Each number is 50 + 10 x the weight over its row's rms, rounded and kept within 0 to 99. Layers, rows and columns count from 0. The size before them is the row's rms in percent of the matrix's.

# layer 8 MLP down (transposed), 640x320, rms 0.0689, rows 503-532, columns 80-159
102:39 42 44 45 30 42 60 58 44 46 44 69 58 43 62 42 49 31 50 51 32 42 45 46 60 61 65 56 52 42 72 41 60 44 47 33 48 31 65 42 30 60 43 37 64 56 48 50 63 38 40 47 36 62 37 50 53 60 46 43 58 58 56 35 58 54 43 59 59 42 66 43 52 55 32 33 43 57 75 47
100:51 52 55 56 48 47 63 52 35 69 44 36 47 41 53 58 53 62 43 43 38 56 40 61 54 61 61 49 58 58 48 61 66 46 42 51 45 46 47 56 71 43 49 61 47 54 46 44 77 45 45 55 42 50 37 49 43 56 43 58 39 42 43 43 49 55 58 56 55 58 39 45 53 42 38 50 53 40 52 39
102:39 46 44 54 41 53 64 31 38 42 77 61 40 56 73 41 43 44 38 54 63 37 38 45 59 62 62 39 72 69 60 54 56 50 45 59 44 65 35 56 36 51 52 51 60 45 42 60 52 47 59 36 58 41 42 58 47 45 57 39 53 61 56 65 44 48 45 51 31 43 57 61 52 64 46 54 40 61 43 37
100:39 55 73 51 47 34 64 49 47 57 53 37 46 42 36 44 42 24 41 46 50 56 70 59 43 60 52 56 37 46 42 46 50 36 22 46 34 57 46 60 46 40 47 55 26 32 36 57 41 62 64 36 62 37 51 45 41 62 70 54 41 40 60 39 57 45 58 66 50 58 46 45 44 40 55 46 52 56 59 48
104:61 38 60 44 55 41 43 33 49 52 46 59 59 37 57 57 52 40 52 49 36 54 42 48 66 77 49 60 46 50 43 72 53 42 59 53 42 52 76 56 52 39 46 61 32 37 58 46 62 37 57 62 49 39 53 41 40 41 56 52 65 68 50 56 54 71 49 62 56 56 56 52 42 58 49 54 39 58 68 62
100:54 39 44 47 64 45 50 43 37 49 43 30 49 72 48 50 48 37 51 45 56 54 57 48 68 57 53 46 48 55 35 68 52 49 26 45 63 62 42 41 52 68 45 41 69 53 42 65 49 46 35 54 62 63 47 59 65 52 56 60 46 59 44 37 57 60 53 78 46 55 48 50 46 43 41 42 46 50 57 51
088:55 43 54 66 43 29 42 55 44 51 49 69 48 27 66 53 52 45 49 66 54 44 47 45 44 34 59 41 67 58 54 46 46 47 48 44 62 29 52 39 46 49 41 48 64 68 54 42 51 39 44 60 40 38 51 43 35 52 60 50 63 53 58 64 34 33 51 60 37 59 35 40 55 71 60 48 49 41 54 55
102:45 59 46 57 44 41 54 55 65 42 42 54 51 50 58 52 66 65 32 51 35 49 41 59 40 48 41 56 52 58 56 56 55 50 45 54 40 38 38 52 49 63 63 42 49 56 62 46 54 34 39 50 50 46 41 60 48 60 47 53 52 48 70 43 43 48 61 54 47 52 41 56 56 59 36 49 51 56 54 49
102:32 46 40 76 37 53 64 40 40 66 20 55 38 53 26 46 55 48 61 54 43 57 50 48 57 57 52 46 67 50 37 66 50 45 51 43 30 52 64 52 57 60 47 44 63 50 39 56 42 46 56 46 50 46 67 69 55 55 67 36 66 46 59 52 49 58 64 66 54 58 43 64 32 32 57 47 46 41 57 46
099:45 52 68 54 46 56 46 52 55 39 48 52 51 53 58 44 54 61 51 56 44 59 55 52 54 53 42 47 56 47 52 22 46 73 29 55 54 27 57 47 56 43 42 72 63 49 47 55 56 51 57 54 61 41 47 41 32 54 50 50 60 57 39 58 54 51 44 51 64 29 57 52 50 65 54 39 62 54 38 50
100:51 50 41 39 48 52 66 43 63 54 17 55 51 50 50 35 43 55 52 60 46 55 40 58 40 52 49 57 48 47 43 45 29 51 41 76 58 40 39 35 47 62 59 48 43 49 65 47 63 62 39 37 60 50 64 66 64 48 43 42 60 55 51 54 55 53 56 36 53 43 38 46 62 50 50 42 53 64 39 58
102:45 52 40 42 55 38 70 43 47 65 60 34 46 52 47 45 51 56 37 52 42 44 54 46 67 59 56 70 36 83 70 52 59 56 69 57 60 28 35 50 39 43 42 54 68 48 41 41 54 49 54 56 45 49 45 56 42 38 43 58 44 42 71 62 38 42 47 48 62 56 37 47 84 43 59 50 53 44 38 51
090:52 52 59 31 58 56 50 48 74 58 60 41 49 63 41 47 77 57 51 46 53 53 35 41 50 53 36 51 52 54 56 60 52 40 45 41 40 46 37 37 52 66 70 59 63 66 49 47 42 55 46 41 57 47 45 50 56 52 48 49 49 32 43 62 37 48 41 40 56 65 55 36 41 49 55 47 62 60 65 54
103:58 65 28 33 37 43 31 29 52 64 52 55 56 49 48 62 42 73 60 42 51 37 59 42 71 32 57 56 59 58 48 53 55 46 43 47 44 52 49 49 46 30 69 57 40 42 60 37 44 64 57 26 63 36 48 51 56 46 45 58 44 48 54 48 58 56 50 54 58 53 73 38 40 55 46 55 43 32 71 34
099:59 37 40 43 47 45 55 48 34 48 47 51 42 52 47 46 54 30 53 67 60 51 52 52 50 77 51 47 50 52 37 51 61 55 52 28 30 47 43 39 37 32 55 36 38 66 49 52 40 49 57 67 51 55 50 44 51 40 36 57 42 43 43 49 44 65 34 48 52 59 56 42 31 52 54 45 33 46 54 42
108:34 52 49 40 41 43 58 56 58 64 54 52 41 56 52 64 50 53 55 54 61 37 55 50 68 60 21 52 34 54 54 38 67 49 53 65 40 52 42 30 41 53 56 54 60 49 61 49 59 29 50 47 41 43 64 64 40 31 63 54 51 60 63 28 43 65 52 55 53 38 47 58 63 45 65 51 55 65 31 39
095:55 45 38 51 48 45 45 47 45 72 58 36 57 55 61 54 48 54 44 56 55 59 49 38 41 50 55 32 65 31 37 37 46 48 57 49 57 62 73 58 53 46 41 38 50 61 59 38 48 51 49 52 39 44 51 45 52 42 72 30 43 64 62 33 46 51 53 51 57 40 67 61 57 52 45 48 29 56 55 36
093:46 58 62 57 48 40 48 50 32 42 66 66 42 70 36 60 47 44 50 43 56 44 36 71 45 27 41 54 49 82 57 49 53 58 46 37 47 58 52 39 51 57 49 47 31 70 31 58 28 43 40 61 57 21 53 61 49 46 38 50 44 50 47 69 46 47 53 34 41 39 48 39 26 39 39 48 46 30 41 49
105:45 50 39 60 39 60 16 48 45 47 40 53 58 57 45 37 44 45 29 47 36 57 46 54 58 39 54 53 38 47 41 38 51 40 55 48 49 52 64 73 51 65 46 48 38 52 48 66 50 50 50 51 52 46 63 58 55 47 62 45 64 46 50 62 34 45 48 65 36 69 58 54 31 51 45 45 45 52 63 59
097:55 52 45 60 51 67 48 59 46 47 71 55 44 45 29 52 58 46 46 52 61 52 64 59 48 31 59 27 78 29 48 34 47 47 56 62 45 65 53 28 59 38 46 47 36 66 44 69 45 65 51 52 39 54 43 48 63 69 54 55 49 54 51 48 41 45 46 40 53 52 55 37 64 40 46 54 71 51 53 48
095:31 57 58 54 43 59 43 33 39 39 39 42 37 32 57 38 43 45 41 47 50 52 49 48 54 31 63 52 67 65 43 55 47 39 56 34 46 63 55 45 38 62 43 61 59 60 44 42 35 70 42 59 56 43 63 37 63 54 44 44 35 21 47 62 56 60 55 53 53 59 42 67 61 67 49 38 69 41 45 36
106:50 48 47 61 60 45 38 50 50 52 50 34 64 51 47 40 65 42 57 32 48 56 50 31 45 65 57 59 31 47 56 29 55 27 72 41 49 57 50 52 60 52 63 66 36 44 54 54 39 37 41 54 53 58 60 43 27 54 49 36 49 48 36 37 43 41 50 51 69 61 53 61 47 54 31 49 42 57 44 56
089:40 50 55 53 55 47 42 62 70 60 59 47 47 50 77 49 46 57 46 37 35 43 45 43 58 58 65 67 46 34 59 54 56 53 42 65 66 38 49 49 37 43 43 35 56 65 32 51 55 74 53 53 42 49 49 55 52 52 43 37 66 51 46 46 35 54 38 54 65 24 64 44 40 15 36 55 49 36 34 46
099:42 45 52 55 47 26 50 41 48 39 40 54 48 69 52 33 60 51 58 70 60 51 44 41 46 62 46 65 68 45 48 36 57 65 56 28 47 65 48 60 46 40 51 47 48 44 55 48 43 52 61 52 44 36 51 45 51 36 43 45 51 43 42 60 47 61 47 59 32 60 48 88 46 62 69 44 47 41 44 51
102:54 42 62 37 43 38 45 65 46 58 51 45 50 56 55 53 55 60 46 46 40 53 52 58 54 58 78 76 45 48 60 47 46 54 63 46 59 52 52 29 57 68 40 36 43 36 50 40 59 56 59 49 46 43 37 51 51 46 67 49 46 33 48 62 60 49 38 33 58 49 44 40 59 44 36 44 54 60 54 32
111:51 64 51 48 40 56 62 41 61 52 70 47 59 40 64 40 45 76 39 54 45 48 48 75 50 48 56 52 47 53 56 39 42 58 48 53 43 59 43 46 49 42 50 53 47 55 41 54 48 49 30 51 43 55 38 37 43 50 48 40 62 50 41 48 69 60 48 56 51 46 67 37 49 44 63 50 50 63 59 52
110:51 54 50 66 51 51 54 41 38 45 45 67 67 65 48 39 47 62 57 60 48 48 51 50 48 73 52 48 64 72 35 65 48 48 49 61 33 49 45 46 44 55 47 56 42 42 49 53 21 51 53 66 46 46 35 44 41 50 63 53 47 48 53 53 73 70 40 53 55 65 49 51 54 51 53 49 54 51 44 37
105:55 50 47 61 35 59 36 42 57 61 55 55 44 38 34 53 54 57 54 75 42 58 32 60 55 47 44 48 48 35 44 70 63 58 42 50 37 39 56 52 69 52 57 52 41 50 43 42 45 48 53 50 32 49 46 48 49 50 42 61 43 47 45 40 45 63 40 52 69 53 57 43 42 52 40 69 48 38 47 56
088:47 38 55 70 48 32 62 54 60 56 40 54 40 49 39 50 55 49 39 55 46 58 41 47 49 51 44 40 51 60 62 56 48 52 45 49 50 71 47 46 48 48 32 50 35 70 57 39 43 45 59 60 50 58 53 42 54 60 29 44 49 42 45 60 30 71 57 37 40 46 31 54 45 63 70 36 56 57 52 39
113:48 36 38 46 45 55 36 60 45 54 55 60 55 60 22 45 48 44 60 48 62 56 60 47 74 49 66 45 43 56 48 47 59 59 50 50 50 46 70 31 37 27 53 42 56 43 49 45 52 51 54 57 55 37 56 37 52 63 51 53 46 49 42 66 75 71 65 50 50 69 68 62 48 57 55 53 60 53 47 63
# layer 8 MLP gate, 640x320, rms 0.0806, rows 504-532, columns 80-159
102:41 42 47 48 45 52 46 72 39 52 55 35 55 40 40 56 40 49 56 63 36 49 37 57 49 54 41 51 40 55 50 43 47 39 60 59 53 70 50 55 54 44 43 43 44 37 42 64 48 62 62 64 67 69 45 49 55 37 69 68 57 47 50 51 58 40 49 48 53 47 60 28 39 41 53 30 51 25 48 24
100:41 52 51 49 60 63 58 76 47 43 63 60 50 45 50 26 48 54 52 58 56 33 51 56 47 61 52 55 66 59 59 41 43 57 49 40 44 66 41 68 33 39 68 25 56 40 53 43 54 59 59 50 56 53 36 52 42 48 38 60 59 22 64 48 28 56 53 30 45 30 54 59 71 65 55 62 57 56 42 69
099:46 67 49 54 49 56 44 41 60 59 46 49 45 45 49 38 49 57 46 57 41 50 48 14 33 44 45 30 44 63 49 69 38 48 54 57 47 40 48 61 53 61 58 32 56 44 31 30 50 52 75 53 39 54 36 56 52 54 43 65 68 37 46 21 46 38 43 37 42 32 51 45 51 51 53 47 45 57 52 47
103:57 64 39 41 67 51 59 54 37 42 54 54 52 71 51 53 55 33 48 47 43 61 55 50 40 32 56 37 44 45 38 41 31 42 60 45 53 47 58 68 49 58 42 63 60 69 57 42 52 50 35 43 28 44 53 57 47 52 39 59 51 55 53 48 61 24 52 44 42 40 47 48 42 35 76 50 43 49 61 39
098:45 28 57 42 28 67 39 59 40 37 56 60 49 56 39 53 28 52 51 45 44 53 61 60 51 50 39 49 43 59 43 57 63 48 47 46 49 32 69 66 43 47 45 51 55 32 58 42 44 49 45 67 57 41 37 57 46 38 62 37 29 40 37 56 32 50 37 55 41 46 64 52 40 56 45 62 70 47 56 45
088:35 53 42 54 59 44 52 62 39 43 57 48 35 42 48 65 45 55 57 53 48 42 52 39 23 36 53 58 49 32 51 48 58 41 60 47 34 45 25 50 73 51 42 54 45 30 45 54 50 52 48 54 51 50 32 41 43 50 48 55 62 45 43 40 38 59 54 42 41 26 31 52 62 40 44 60 54 46 55 45
105:63 71 51 55 56 65 40 70 51 44 51 29 47 61 61 38 40 49 52 38 42 38 34 53 50 68 40 47 60 41 51 25 57 54 37 61 42 51 49 38 55 62 29 45 46 51 70 19 65 46 50 40 61 50 46 33 52 47 64 65 46 37 68 54 38 70 60 41 50 47 30 39 54 53 47 45 46 42 52 51
102:52 56 54 55 56 50 54 68 65 40 61 54 55 50 67 47 40 63 46 61 53 48 47 76 55 35 42 68 37 50 38 43 45 66 69 48 57 46 41 47 47 25 53 58 54 60 58 57 54 44 48 61 45 67 47 45 50 37 36 45 24 48 56 65 63 37 41 28 49 56 43 68 45 63 47 43 43 53 41 53
103:54 58 60 56 43 36 58 57 55 33 61 39 55 49 34 54 61 41 64 54 59 47 53 56 29 64 43 53 46 34 29 50 40 39 51 60 56 46 59 50 49 39 36 50 64 40 54 43 59 40 49 56 65 50 57 44 58 56 58 52 42 54 45 41 46 67 47 55 60 57 61 46 57 50 42 46 45 58 48 63
097:68 63 46 49 62 39 62 54 45 48 53 45 57 45 59 59 55 62 19 43 41 45 42 53 74 47 29 66 54 44 57 62 54 52 48 49 70 43 45 67 64 45 35 50 43 51 47 47 56 43 61 31 34 41 56 51 50 39 47 36 43 50 69 44 43 54 61 32 51 58 48 34 60 59 51 49 52 57 40 53
102:36 55 47 31 52 41 53 49 53 47 52 54 51 56 51 59 67 46 61 52 69 39 33 45 50 40 61 54 40 55 42 22 38 44 51 62 46 42 45 64 40 57 62 53 37 45 48 49 57 51 47 67 45 54 47 55 57 40 67 51 45 62 66 59 46 58 40 56 38 44 64 53 49 46 53 51 54 38 39 52
101:40 70 47 41 49 55 37 52 62 42 48 57 42 60 34 39 52 74 62 48 53 70 51 61 48 54 54 49 68 45 40 53 46 45 41 41 38 58 32 60 50 45 59 64 34 43 46 44 58 50 47 41 55 49 43 41 77 57 46 45 43 46 48 56 59 61 52 36 62 63 52 44 59 43 55 39 70 56 36 59
103:45 52 55 60 65 65 53 47 28 47 62 54 51 47 57 70 54 42 70 39 54 67 33 49 50 60 51 54 35 64 33 61 52 56 53 52 58 40 41 38 48 57 48 50 42 60 53 55 43 53 59 47 55 58 40 42 57 47 55 40 36 45 51 38 45 46 47 50 53 50 61 55 53 52 41 54 40 62 47 42
102:50 52 59 51 44 31 67 50 61 57 70 42 64 68 41 51 66 46 48 56 45 48 24 44 58 44 60 40 48 48 43 35 53 39 46 49 63 42 37 50 54 54 43 46 52 47 47 68 55 60 48 50 48 55 49 62 38 68 66 70 50 41 55 39 52 56 53 57 72 67 56 41 46 40 52 49 35 34 52 49
101:61 43 60 39 46 39 56 57 35 48 58 41 55 43 58 49 45 54 40 43 82 48 37 54 54 48 50 56 49 39 69 61 30 46 38 57 52 38 47 52 68 38 61 41 56 47 53 41 43 41 54 60 50 50 48 57 72 38 53 55 60 39 44 75 55 51 60 44 44 57 41 38 54 44 38 66 59 55 42 55
100:48 57 53 39 40 50 29 43 36 56 49 61 42 51 58 48 63 32 45 68 59 55 31 52 37 43 60 61 39 39 46 49 41 51 37 67 43 39 42 43 73 48 52 52 45 62 61 36 61 61 46 39 46 44 46 59 47 47 45 41 51 64 27 47 40 48 38 38 50 44 70 60 59 57 43 42 62 49 52 47
101:29 50 59 38 37 34 53 44 69 47 41 47 48 31 59 57 42 47 50 48 55 49 30 39 53 58 37 40 52 31 50 48 39 30 62 44 46 33 41 46 45 45 44 38 67 51 63 43 48 55 54 61 40 46 54 28 66 48 45 45 54 54 65 58 29 49 46 53 55 54 22 62 74 54 43 41 44 48 46 57
102:60 49 31 54 56 37 42 45 51 30 28 41 61 56 50 55 52 40 41 66 49 61 42 41 53 51 48 44 38 49 55 45 60 48 48 54 44 49 51 52 53 35 47 43 61 55 62 53 35 45 53 68 52 51 50 39 36 47 52 28 61 43 50 51 50 59 51 66 41 61 57 55 36 52 52 51 38 61 56 45
097:49 48 48 46 50 58 65 50 35 53 41 80 49 46 65 44 48 36 76 58 56 58 47 40 41 51 62 58 40 61 45 31 52 49 57 51 34 50 57 47 63 50 51 46 54 36 33 70 42 37 63 52 65 55 58 61 67 29 35 65 21 41 59 42 58 33 53 39 54 62 35 64 67 55 62 56 58 47 42 55
095:41 36 48 55 34 55 45 69 49 44 35 54 62 52 50 46 54 37 29 33 52 41 61 44 47 43 44 48 60 38 61 36 47 44 46 50 42 49 47 40 42 49 41 52 49 53 46 43 52 40 76 64 55 39 51 47 53 40 38 44 52 54 52 49 55 59 52 55 56 45 60 36 64 39 38 53 47 54 57 51
099:40 58 62 45 52 56 46 53 25 56 48 52 60 55 53 37 43 51 43 45 55 42 58 54 67 52 39 50 63 65 54 35 51 59 51 71 45 48 48 51 61 59 58 27 52 69 45 41 54 42 54 45 29 58 35 70 48 41 51 48 56 37 67 52 51 59 52 64 38 55 50 55 68 29 54 40 43 39 55 50
110:38 44 49 50 51 22 59 41 50 47 43 68 59 47 48 62 34 70 50 38 46 35 57 44 57 44 50 40 40 52 55 52 38 43 53 51 50 47 49 52 53 47 48 51 55 53 40 44 39 45 60 45 70 50 48 56 50 40 42 54 46 51 46 44 64 53 61 45 36 52 58 62 40 36 65 42 34 42 45 37
100:52 37 75 65 47 65 54 44 28 57 52 49 50 71 52 44 49 55 65 46 48 50 56 69 56 39 66 55 57 55 54 61 44 49 49 53 59 55 39 32 53 44 54 51 56 64 60 54 61 38 47 43 62 44 65 59 37 51 53 51 48 47 27 65 54 40 44 56 52 49 43 50 58 44 47 45 51 34 51 53
099:53 53 62 59 36 25 59 47 58 52 36 50 36 51 26 51 47 47 56 48 38 50 47 32 50 32 66 62 48 17 54 52 50 48 53 40 48 47 41 57 51 56 54 55 58 41 59 70 51 57 68 53 31 38 45 64 51 45 39 30 54 53 58 51 65 46 62 53 43 49 49 52 38 22 41 48 53 43 39 32
103:50 53 59 55 67 52 48 52 30 55 43 47 40 56 65 67 48 35 48 54 55 47 54 60 46 62 44 59 50 40 24 38 60 43 48 35 37 41 29 46 51 42 43 45 63 46 52 60 49 52 56 69 54 50 61 72 52 53 42 49 39 44 47 47 57 44 60 53 51 45 61 48 56 52 33 41 45 54 57 50
108:25 37 45 50 38 53 45 31 38 38 45 43 66 54 46 32 64 45 62 38 54 58 45 48 56 51 34 50 55 64 55 42 67 30 57 36 46 47 55 55 57 68 50 36 51 52 52 70 56 43 45 64 30 50 44 51 53 37 57 56 42 49 49 69 47 56 50 48 64 67 52 48 66 76 62 48 59 55 60 41
102:34 58 56 65 59 39 42 58 74 53 66 51 51 48 42 39 79 61 47 57 72 48 40 55 41 51 71 57 60 52 61 29 57 73 51 68 51 43 41 44 57 46 53 59 63 69 47 62 46 54 47 54 47 55 41 47 56 41 52 50 45 58 58 31 67 52 40 51 61 49 41 51 59 59 65 72 38 55 54 47
109:61 64 45 34 67 34 41 61 61 43 40 47 45 47 42 45 58 51 40 53 40 32 51 55 50 44 33 61 62 49 51 52 57 41 55 46 70 74 53 50 35 46 51 54 36 71 54 46 41 51 42 54 67 54 39 37 46 42 37 62 42 47 58 54 43 51 23 48 66 44 30 43 59 71 51 45 37 50 42 55
107:53 40 54 32 48 60 43 44 33 29 35 52 45 42 56 48 58 37 49 49 43 42 55 43 55 32 52 45 47 47 42 50 32 61 36 52 28 36 59 45 51 49 43 67 50 60 54 45 41 45 53 57 51 63 55 44 51 44 43 58 39 66 49 48 61 30 79 56 59 37 28 48 47 40 53 46 62 46 51 20
# layer 8 MLP up, 640x320, rms 0.0848, rows 504-532, columns 80-159
102:48 28 53 45 43 40 46 55 42 35 49 28 61 51 51 42 51 61 47 49 66 43 34 49 72 45 42 40 38 54 68 38 57 47 52 56 40 39 55 46 65 56 37 52 55 39 62 40 49 57 68 46 42 41 54 57 69 54 31 63 67 56 58 32 65 57 55 43 26 53 47 47 49 45 48 68 53 58 48 45
093:56 61 58 84 52 63 56 56 32 59 62 47 38 59 52 54 50 44 38 47 50 35 44 60 56 56 44 59 58 51 63 47 60 53 52 53 41 42 59 69 57 64 43 50 51 42 51 48 58 38 54 49 44 48 49 55 56 58 50 52 50 38 54 55 50 48 55 50 47 51 47 60 65 61 53 41 56 56 61 53
098:42 34 63 42 49 35 35 57 53 62 59 49 44 72 60 65 48 48 36 36 43 50 53 60 65 51 51 55 43 46 60 28 58 36 32 56 54 78 53 45 45 32 47 68 38 65 64 65 75 55 40 59 60 41 60 30 46 56 45 40 55 59 51 61 69 41 53 54 67 63 42 50 52 63 40 43 50 53 50 47
103:59 63 42 36 40 43 42 52 39 39 64 47 45 58 29 49 48 45 41 58 56 31 49 49 59 53 54 65 56 67 48 47 71 46 35 46 42 35 47 55 38 41 52 65 75 58 51 52 32 60 53 55 55 40 59 51 55 54 47 58 58 44 42 55 52 49 58 50 75 47 37 44 45 41 47 56 41 56 38 50
097:54 69 46 27 48 55 59 49 57 53 37 61 54 49 38 39 36 60 38 63 55 64 51 29 71 50 50 59 48 52 53 35 61 54 60 67 38 51 53 60 50 60 40 74 42 55 45 55 34 49 52 47 50 53 66 38 44 46 54 39 63 29 53 59 51 50 53 47 51 66 45 40 43 42 37 54 38 50 45 41
092:21 48 62 41 47 52 26 58 47 66 45 60 40 51 43 69 60 45 36 51 47 36 45 31 51 44 26 35 58 56 43 43 37 52 35 50 54 59 58 48 45 39 49 50 49 57 50 36 54 50 57 34 43 37 58 40 36 39 46 44 37 54 58 51 45 57 59 59 59 45 36 54 38 38 42 39 52 67 40 63
103:60 41 39 46 38 54 46 49 73 22 48 41 37 59 56 65 33 46 52 46 52 63 60 60 47 47 36 53 32 50 47 55 47 48 60 61 59 44 49 70 59 60 44 55 45 41 27 55 59 60 74 55 62 51 65 59 50 59 37 64 68 66 50 42 66 32 46 60 40 57 50 54 47 50 50 40 62 56 45 48
097:46 72 49 46 52 49 38 51 44 60 48 46 63 61 35 32 47 60 48 58 45 47 58 37 45 54 54 45 41 54 53 62 59 56 34 56 49 60 56 44 39 46 59 60 49 48 65 52 57 44 63 52 52 58 53 41 80 59 56 66 68 60 54 46 47 61 66 57 43 41 63 52 38 63 65 55 71 49 43 48
094:46 46 57 29 45 70 36 58 48 50 56 40 50 36 52 40 49 46 51 73 46 44 31 43 34 56 44 57 54 59 48 62 58 43 59 46 42 52 51 57 50 56 54 50 37 68 38 51 42 47 51 49 45 54 38 37 39 49 45 50 53 48 36 51 48 51 47 27 43 65 46 39 47 50 39 56 38 45 71 57
100:41 56 33 47 50 57 45 51 58 73 40 47 40 38 46 44 36 46 39 44 57 72 47 46 67 45 39 67 50 45 52 60 58 51 78 50 62 35 57 38 55 31 44 46 52 46 52 64 44 50 46 42 41 42 59 32 56 57 55 49 40 63 45 56 67 29 50 49 37 57 60 52 57 49 49 43 54 61 40 52
100:55 50 43 48 47 42 32 39 49 60 61 49 47 39 56 44 57 48 68 51 53 57 61 67 73 44 36 28 42 45 52 51 52 33 51 38 56 37 59 32 52 38 55 52 29 59 59 44 21 62 44 45 28 60 34 50 43 36 39 48 48 34 45 42 37 57 39 37 50 52 51 45 46 51 42 42 51 45 49 54
097:33 45 47 59 41 64 47 40 55 48 60 43 79 63 51 48 22 63 60 50 52 48 48 52 54 54 60 41 51 44 52 51 56 60 53 29 31 49 53 53 37 53 60 46 59 58 57 42 35 47 43 48 59 34 65 37 66 53 42 41 48 48 45 63 43 58 54 50 46 43 55 57 51 45 66 54 39 37 81 55
114:56 47 64 55 46 56 66 47 36 43 56 40 56 43 42 46 61 68 39 50 57 38 57 55 62 39 50 63 59 46 45 63 55 25 26 47 47 35 31 47 55 50 50 51 43 69 52 75 52 55 49 54 67 53 44 61 55 38 57 54 50 46 55 44 44 49 44 46 46 57 68 46 50 52 44 34 34 74 47 49
098:58 51 66 63 37 52 49 57 44 55 40 42 49 70 50 44 48 60 44 36 54 50 47 49 49 56 41 49 51 43 58 51 20 58 40 51 56 55 28 40 52 55 36 62 68 52 46 54 53 69 64 44 44 57 56 59 53 60 60 56 56 55 48 51 69 51 41 34 66 59 66 73 49 53 40 47 47 47 47 51
105:47 42 78 43 57 37 53 26 49 63 56 48 41 40 55 53 49 59 51 42 20 21 37 51 47 41 52 50 42 51 45 39 53 41 49 46 57 44 50 50 40 49 49 47 45 45 38 35 58 67 40 54 58 61 49 53 36 66 52 57 50 58 57 36 41 36 39 42 63 55 52 30 53 58 58 60 58 62 48 42
091:41 53 56 67 63 48 52 51 34 43 52 34 54 42 32 40 47 47 54 26 38 53 48 64 57 30 60 37 45 60 60 42 42 61 63 47 54 53 45 52 29 47 42 53 65 49 57 56 54 51 40 51 55 41 44 58 48 51 35 41 47 58 66 45 55 49 55 49 45 47 50 39 48 44 42 61 58 57 66 53
099:47 36 63 59 38 42 47 40 47 52 45 70 44 51 63 51 49 39 44 57 64 51 42 29 62 38 64 44 64 46 46 55 53 27 51 46 76 45 47 56 38 43 67 46 46 49 62 29 86 57 54 33 44 59 52 37 48 39 61 61 50 59 56 51 48 52 59 57 42 59 51 41 68 60 55 76 49 61 64 54
107:61 39 49 29 44 42 46 67 48 59 58 57 62 64 68 68 47 55 55 53 35 54 55 35 51 35 47 43 46 51 56 34 48 46 42 62 58 62 48 70 43 47 34 59 35 37 52 55 44 49 58 63 38 52 47 40 55 54 58 45 59 64 52 52 46 36 37 52 64 58 62 50 47 46 58 68 61 53 45 52
093:32 69 69 55 35 52 65 49 55 51 56 45 51 32 38 43 47 52 47 52 49 53 43 55 63 33 72 59 41 48 50 45 56 61 60 54 46 40 51 61 41 39 50 50 45 38 51 39 55 37 52 47 55 47 64 56 68 48 49 44 60 50 64 50 58 64 40 52 52 50 61 63 45 49 77 41 59 64 52 34
094:57 53 41 46 63 42 32 48 60 51 60 60 45 38 51 64 58 61 34 43 39 64 50 58 47 48 59 55 54 64 41 51 57 69 49 61 50 70 42 62 57 53 61 45 57 51 44 59 47 56 58 58 58 35 59 48 42 49 39 57 54 51 48 44 44 65 63 60 37 33 49 53 28 40 80 46 61 39 44 59
103:45 47 39 48 78 39 46 57 42 51 43 47 62 42 45 36 45 60 44 57 46 30 59 43 50 41 47 49 45 56 50 59 44 38 43 59 32 50 61 50 62 37 35 48 37 55 50 52 38 70 45 67 41 54 48 54 59 32 59 54 35 61 38 47 43 58 58 50 53 52 39 19 48 40 41 41 48 40 72 38
106:41 60 50 47 44 44 61 42 46 45 42 50 50 45 52 52 47 49 43 73 53 53 57 62 41 51 39 62 42 45 68 40 66 40 69 46 44 51 43 49 46 66 50 60 37 43 41 53 50 42 58 52 34 49 54 52 36 65 55 67 44 43 30 35 48 52 69 60 49 55 44 50 30 65 45 37 68 42 40 53
096:34 42 57 65 64 84 63 59 56 67 53 58 51 53 52 40 57 49 37 54 50 54 50 45 28 62 73 44 52 43 53 63 51 60 44 65 61 37 51 68 64 49 49 37 63 51 45 48 50 46 49 66 50 44 41 48 35 46 59 42 43 47 57 60 42 33 68 50 49 71 46 37 67 49 30 66 48 50 53 54
104:53 48 53 50 65 56 37 39 25 44 71 44 60 60 41 38 41 51 41 40 57 62 43 49 58 40 47 30 47 74 44 40 55 52 47 53 55 54 49 42 58 37 62 51 34 40 56 56 58 52 34 60 50 36 51 30 53 64 63 57 48 46 50 58 65 50 34 63 50 55 49 42 33 46 31 49 75 44 43 55
105:31 60 34 54 50 61 48 45 39 68 53 44 45 44 53 58 55 39 38 43 56 40 45 50 46 47 63 53 69 31 49 55 50 35 50 52 48 69 33 62 43 49 50 52 67 63 62 47 39 67 46 45 49 56 37 47 44 45 59 48 79 43 50 51 45 40 45 59 60 47 49 65 46 50 69 42 51 33 47 53
109:64 60 47 45 43 42 43 47 44 61 33 55 68 40 37 64 31 41 52 56 47 65 57 59 81 44 50 40 54 52 54 46 53 45 48 57 61 60 57 59 47 81 55 33 56 59 61 44 55 53 46 60 57 54 61 45 66 58 51 28 56 48 42 58 50 62 42 59 40 61 55 42 39 52 51 43 49 53 53 61
105:61 52 55 49 55 79 49 40 69 60 80 34 31 55 36 33 50 55 40 48 56 50 41 40 34 54 39 29 61 62 49 55 49 46 55 53 49 45 38 49 62 55 47 61 38 53 53 59 46 38 50 54 48 49 48 49 48 58 43 60 69 54 41 53 47 63 61 61 63 37 32 61 67 70 39 52 46 52 43 37
107:53 67 54 38 49 56 63 61 33 45 42 36 39 22 47 54 17 49 60 40 56 33 36 66 55 58 56 82 45 40 56 38 43 46 51 60 38 67 62 37 44 59 45 55 49 48 65 43 44 37 36 48 57 64 32 39 53 36 35 70 42 50 51 31 60 33 37 46 32 54 47 47 55 46 43 38 55 62 56 58
113:54 43 71 17 53 63 61 52 30 58 32 54 70 37 64 37 68 49 48 53 47 40 78 35 50 57 62 39 71 55 48 62 62 45 33 47 51 62 58 46 32 24 43 55 34 58 61 56 53 43 38 63 59 59 50 54 47 39 50 51 38 55 49 44 56 39 50 40 61 39 82 47 63 47 53 59 48 48 46 40